config = dict(
    n_layer=16,
    head_dim=64,
    parallel_block=False,
    init='uniform',
    init_mimetic=0.7,
    decay_fraction=0.854,
)
Each number is 500 + 25 x the weight over its row's rms, rounded and kept within 0 to 999. Layers, rows and columns count from 0. Numbers have three digits each. The size before them is the row's rms in percent of the matrix's.

# k: layer 5 attention key, 384x384, rms 0.0383, rows 329-353, columns 128-255
# q: layer 5 attention query, 384x384, rms 0.0384, rows 330-353, columns 128-255
k329 105:457533480499476493513526488489541489504446465561554506560521499501501474526519519479469499442535506497530523510508519502533498522484533517504449484513484497485547465485443529509515494511560479520529509505542493517509495527500468461501524498498462482505495467512501493516513508501568536498468483483493531505491529521461517514497512539498530515531510460512498530443492497496469465523452
q330 099:505510531501522506537478491513468466516508554473531481520486480439476493501462530509529458461459505513461487484457517507518477499470493469464485466457508500558504463557473507463497525527538482473524482505479530515520533496554518518493526469505496560538496470527497492476509494477491514477503510514534556519506493486474516517461475520502489534535498516505479518458502481486523480509502
k330 108:498481515493497484506446513502545497475518490454480510484517474526500493546496497448548575489499558523500500503497491523478503542505506536504520495435494509520497513488500547505436511483506508510466501511457509491513535491552532498522482483473484526526499520488511514448503513487511485520516466480498473499479458544523558474505522496547519538504504492508483540499441498500519512511512
q331 107:550539440516511496466509499545516505478512461517510517527545502493512458535543496507543514526547513502514453519557491488523480465500471506514506510501516507507537532527489462546530540488505483451522509481546479461527525501450497486480500513516507487504499493487533516501500477551513530503482484475485532497475475524529481487423511506499499529500472527497498485504495497514501502509464
k331 099:497548521473522488479519512528551490519476494517510530526547512509504471519497518468531517468498527501493505491532490506527458528478520513502476472534500506504504496505440508519528532527539492510517515527501485522518487509519479495513530522512453494513488495473523471489495475515509522530508482469500532494474524533504515477447478530513502496510487472501524498489483504441484487496487
q332 103:446507478499458535503494462483501510495499492560491503466503491529497457478528538494498549525473506526507477527551526479484516505485479530499498520507515518495433468474499518496503445512515521466489485461525498490502464522489462473486475508497477495532496454542544488506493477505531453537536479503552489485452507508514493499527515491504480464495545458489501507535527464511451514505497
k332 101:503524487459475537492517465513471492513555527515512467506536476497504497467549547537460453504508524469521482511478501500496542442507466426505513514501536539443453490507501486496521473501469531470508499492527501502517535515465457525468496515547537472549492471529488529495499498530480513468499501482511511536544472474466479526538489489461471477479497477486478479520494495504523477474519
q333 100:485465492500520514522511500506491502504466497489491535493488518485492487511488468558525520512497505478503515466495484487518467507517529538495486526497488469546537440515542481490507515476465444460526491482524502502498450504502532485534476478491495517502491511513445485478540483518523473496524524510520492505488487544489548507541467517478480484525472553489488515493481478468517491469466
k333 104:487534460515503499501508455525494502529490507501513499460502451518434516532489504479529516487484493513510489516515495485528490482455514508489557527477498449505497503492527481550461478512436480505543489523489485477493484493478542502525506523476520481469478512494470509493454489504511526468472501483485488488530501535492532477484503487479541539535512509480492525517496478477499499490489
q334 104:493472523502520465504492512478503526514480509499466506503479541519515490449509485506491537496488545466496548488489471475468477494543504515528520486555484505513491483489498539473483512502461492493503536501480492512476485495489484480499524450477522521505471509490481493472504483474486466486508522473463523501488519510454526465543464486507506543502510535488508470523475533482541518492492
k334 102:554500476526473492494451489493503533479512539534502507532467504510485483483501480490510583530514494516486510525488463470501481499536492509526525489526473541537517509466512504491451550496471479516504493476472492483463488498474548499526501463470532518468523522479464487496488510540494496456505521520522416500512507478514496475474551507522498523498524521493442501534505539538532543510494
q335 101:498554552505472516539492506501489470547484537495527488519514509481511493545515488474479443483504548522475485504456528533529494525481497454480487525518497505485506506521438473509513511530496481536539521538481494508500565479511464507516484495493520538531471472510494519527505510495510491481473530495492516513512501502491524473525447516504503522525525530464515452471489512487508454495495
k335 105:458498556469467496494507546490536554507493488471510502510520512498474529505512475466525564475496503515510537486521523500466491499508501538524485481462519496517475483491516534510496514495555499504520517499520511475495523532530522473534520499433450500474507482485486517505512492496497482543509510504494517501471520517503534511466489488544477511497491465469511502494466480440534496478491
q336 101:490532562499517539503506539534454477512503527479516504503528487437500460534494500513517496492467498486498439508488537505505503473466492478497472524514508477490509496529486502458516492526554487462522450515554514472537499541519452443469499494538502534518496494516507528488571510510506518493510542466490527549471470525525515488501510494483483507513501498515488510445486489517496445482507
k336 106:448518538544494505463552553552531512525508504487491490510534527474448494524456469496521476476501498477504512477524524476541534507458541496539523468526514451487495520510495509526509526510507530523535533546558529497541522536537473473471496483526504460481462457534514508521509537511506514525497514487464569497491545512481516503481475510515524493521458476524501500494493486457511468504496
q337 104:516503463474485518471487475526492509460504465493505505499510450495466550492505517510503512497537482500485480485524502482514495526481519545515512492520489489537509496494501515500525525478459484490462505502533494482506508492455549468512484533464518490501537517486495483451528519550522483504484488503496488467458470490502505527482545439492510450464442497497477547523494485523532515461485
k337 101:503508516471508513491519489514482508510464567477517521523478475489456484512528486510491452527493488516472483484543459462518478480517496489495518523546483441489457512514498473495483499527479478519482475504505508488478519473528508496487533472496519468455467535484514489484470460514493457492554483528475470468469464505429474499490539468492525521527495513490455497485502504487519542476494
q338 099:513505505497517558504465493540476457509466489473524517465520509479518485561478550500501463480484491483491438477500514553542484521451507492475461502479527517492514513498467490508485500532525518487497527486530515483561512499522478496477491504484500519479500460513528482486536470528513513542488502482508549523506466494488478512487479504496506445516478533522526494461482484493510443488522
k338 102:476483526492513501500526553530505515534495503508488516498513546505488509520487529514509471482502517484512510447507490494497530532421525511521500486515535489496502504520486498528538469573526542503510528510548494501514541518535489462450506506481540480497465453533509491496483486493503506545518492497453563455485535498471473512475452514484515473492455477501538491490510488464523464475480
q339 102:494525445519455523505536489493556499488524475495521511515493492540493498531511550493521554498517519503522497504557481459504489464475488490516521519539495477534478527469514476518557511490449517533500501508518489463505482527494503494538466510463543476478510535507500501529504500517526477502500491509511495461473471503492511506496513509505515494526534518523494507511537469524487503466453
k339 102:477488521499492507496548460497501443501497519520520493495505516548532507485511560520479483535514516518473486464488505472466515450502467452506492504533510502490476484539505476496501522521502511507466489530501505512525458495451505490478483497510520477542497511497472490532460510437478475479495527523520508523512465508468503520538514538470472474473483457470461490535548508488521493482531
q340 101:528513449491501522467500481491495517487498499526502484531507508533486525503502469508503450521495507521471498531479487496507516488497487500454550494505458518503504523501511481513480516485453502528523495535471484560499508497474535499525526504545549476492500493480474506507490516493445495477476526496484469505515523488517509543471522496494513508476471525474474482513516498502484531532476
k340 108:495478522488517505489483446471494521500480464530512512479472451514534472528510491503541505471505529462471484511532495494459478468506509476479503557497527517560482493508506477474504499473490521469496486497455492507443505494471511506492522495534504572548518525510483530492509491482458468543504491479481501549470488481545528493499538518512485517490493510524538519538525504488532524550527
q341 104:513499488495482505499517504444493537471543497538536514481519483518528549491545455473504498536516487548520472532535470499496507521524481407531500490487482468496475522460453508473459463484491531483493518484543500483503485464488487513530529528515439518468555512548494439488466540477491492475510442475525471476527505473484497498539509494516480552499476480498483479480513505520504520516495
k341 106:534504496498452515522508491480477483472517506481519494425483447479531492531517521487512507520541479460520520518522515532503498505563517463495529520496470493498471508514503509492479482479451521453512479469492488481532536457486474474500499560501490516492556498506465494540504488475522527474489469522517546554560489463512523494499497471516479484495510499469508502530482511473482544451481
q342 101:483491492499518521519469482484474468528503491500518514501550466500499432524517530517456461512523497521492440504499490495505505495540485496539450494505497478502523473524489536487491485521554468459518507493520471452503530497510484542494500485496480529514476490528450488495522500496523506516476489544546504500561446517519483481548496518478536499527468529554535467485477528479499502517514
k342 101:455523474518484517500512506489500521511489491483498510473563511520532499478486532511518487461475517535533465479507499495477490510453543484549486526524498459504510501533491522512500486539523537468504548489511468501525534510513499482495558496497531472523465474577470482496474483475505501559505504450469531459485488509454507505513465501501529476518489496537501522498509487499490474489512
q343 103:521492469531489511488503466494503517488528513477502520483518453499480505486489454477533539465494505494506497486510532469487487510507509501539562562486474500520499479509515486477468501498495478474536495525537545473496473523492542459482481492498526479469488489490518507469488437544505485486477482529517494468470496514517536490525521463475461501507496495483485547498568456519511504454500
k343 101:511464505520473453473490498482544434523495493501501498502498507475504515531522488468519523515525525523499469517478500535512510492499514508532485523506435478499509548510504509514489554495495495487500466545511522530503479443476510466460473497509533473445484548424543487498508468489508488492469498546493487464505553500537486477531505517487490506531511507498460494500537459504541556460450
q344 100:531524497499529488510492522498509521526526497479461514501581500523459488512470539474488489492524509485498449474483532507498509525469498552510487523496493515471494527470495473517461505489517497508485491502436489464449503515506513480469483503508490504499484486548528515498510514473471456546474480495490516492506496502512524504532492483489501509518551501497492520470486515500502466534529
k344 103:490487514485523508486507477538492483504547507497477513473538474503478490525477507517475491477543521494542475480480530468464565510477503511504479478515487505455517493535496487521503497485495500499475481506468479480486482511485457524463515536536499490530453443519501492542488536472444511530477496542447569499545519487487516539546520479493479462477503464503470480510454495505514464447516
q345 103:529490466530506461473541512485508464477508514467500507467516489499478488490515517476519472493495510432507430449473561494482468502482540532510510471488525477497491517509539474491533543528489491489511457514512470502480472564516514513496496483500515482486514501510508555518517489495531498474490513515502514485491490495534503517481482527490467509548521488431474482457554478532484517468482
k345 101:490483545514503448477511527504515486498540527489465481527502490430494491514501509522499466492505463460526514485524564475500499489507551482503498429473511514513507505443510488488490509492499560497513465529500478515491499533533533483490468476477481495503482477532510532479558504483484516479495482532491498512522519503535500522475556483474487485500464488513466480449487493495483512477480
q346 103:514522541507490464460515507469484500496486522489470483490495464504486549520499509486448489494524529558519493541507466510503503473497462481462518500515537513523504517461492514500425497500513551468477493508543504530535530488457466463473516469530506475451521477481508514509482485495464533481495509491488463492469488494493472517488502453541483471496504525503506547501531539489500493519516
k346 108:500474489479490510497480474464473496489455486491495492473498478526539513490517510495465500513507510519491481513514486486499526479510463512428520463497504484500511457471517476451482505524525516501465462491464519510513518503453455481492510447553501534463499495489511517514447471518499493474482469483505457528477463471497491519477481451551508482473524512467489483536490495470512488496492
q347 104:528538484551508521536508503502515470496500501512520499551507483490492435515485520482512490543447492493461469512466493485514480477512510543501513472521507498496529509499487509487485520522481487495484504490479524490492504453525486527481563500514523511499473516529482490498463510473519509470478502540473549510561502557484506501470484506482535514529486498487466461481533469505494509471475
k347 101:521525533511498486478509497536515451504552480526517492503464442449455482534498478500481451509505499486492484507500498487550517466532554536483479498534491547449522478496510505518484500519549532514501529539491519525468462476522527509496497493523524503477491521463578506478484532493511518477477490570512488490534448525518484526451485524476512515524477479521543523496493546496513532502513
q348 091:517507497533486544510480499498516471481498487489467523523470531479525467498490467466495511502463485535490516486493456495513482467502494517523502495532516505468492535510516510525492515497498507483486465497474529516537493476489513525490550512516496477516519531512515497510476491464466511483535504536503520503513511504521486486514537540495485505495478525446472466535539506506536522515512
k348 094:543492500493486508503477484470524500494529467539520515540470507486504458512493439478482512475470467490510494453515503510558478498521519501471510460524512545494513475464522556482499496499504512513530469488502518511480510539491474545497469497509471520499536496478525483468520501521499550432471475506551450523533490498537518460469522521498527498522490517490496476499497511503486498506503
q349 101:465531494458547518488466510492495484516466466557508483505503499484523489523486497546474459488484462490451482506486530504488474498524511469485460509503534487424519500510522512496494508465521526505504485514481483527513521503490476483479496511511489524546509499503489500509529502492496517496492518471489530497532533528492504447478452508446499542505443495520513484476468533460530464540541
k349 090:480533523522477485511541508538512530526482498520481478487479524478480548530532490500503489490477506530526507470492523452531472505477530496520524536553517453482548526522538496514499464474517518521530518540478482513498552506507538483493489484518495480501499450540470515501475529487507547517451495452445530497474515518483534474485467523484527493518485499487527489469505526512532468530502
q350 103:471473471515524462483532449500475492495528509511544481516528545536490492501515535553495453493540505454492514445512514528504511500506519519509513517458496501490498510504514543477483474441504505491496525498523481513490536561552469510480517535527476541507523478516489504467533511489510458507499508484479504486508483533468535483512473482461516514507472467512541468475446499478514499496492
k350 102:484451477544477508461559504530515536514528494483454463483514503527460520526511527541548533476469527487505538489475539508508535473453505512508526509493576486509524489539501481469469472461483497494534508454529468543499514471489475480469506522484506515481510486530450503482521543504498481540524498462454554469498483515476507486527487433479487514525476465467512502513503539484522470481490
q351 109:484502480532519499480471541520528480483528531519449502498512480526489500503486456448536507494478550486536467520468501510519542475498497529482530463483483511538565487501497452491526494510524509496461548504550512471483497505477478532507518485477456483514487522541471503456521496486492505493510532513515514476461494535522509509510475435498484477511521488502517549512514483523474514480514
k351 102:525485489507539538489505517534506479477515506473503464476506506487490520498515490421479518528488526533485501509541510505511499472522445524474497498497481497482485508500472503425504531521462502499507507528512561517462462472509492479518514508481471462493490511507526546515484489497456468475494505515499520465519490502495483503485506441512501516490487524544427521534544509506506521449521
q352 105:445490507495520464506517462511487498514472495530467512497550511518500527489515453504490502467520475533516568501544505527488494506448514536508524517527478526490525515503497526536504488497479483491474491537508447507484500517514513520488467554476480512480491458516478484483537520527503477538463496497508483486498499487478543482517486501499521504496488546508534521498500507499523479530540
k352 094:486482496539551500533489506503528502557492521528497486453506541539538492484523508509521505478517520506528492520521525449490518537475471497516491537516483503530492501488488489469514471549522455496465504514507449497528496474518487494520513514465473517476524468576496489486507536560480518555462467473478535500487501530451514465561499542486493502505510501495550502450539485520490472541486
q353 095:504491498460462498498533493497528501509508560497499504494508458549467514477517513487515518522527532520506526500541501532500498502506515511523524529472505525546459499477564547507496495508487522481522498464539517485503458462510546478508484508480524485462508484510447468500510490496508479536507478506507482460468499482480515541503491457498477491473509492508518513537533451508526518496494
k353 105:548530514506488526476477513500519482493496540497471520524492532516504516498502489477495493556477534537526484528503487511468521502505480521521506512454481500462475544491499520493505475523519473501506473484482508491518463490495501495503509500494529496450516531532481498514490489504465486496566507540494487456502498508540508529512505496511479511497538501468479493535519540537479524485491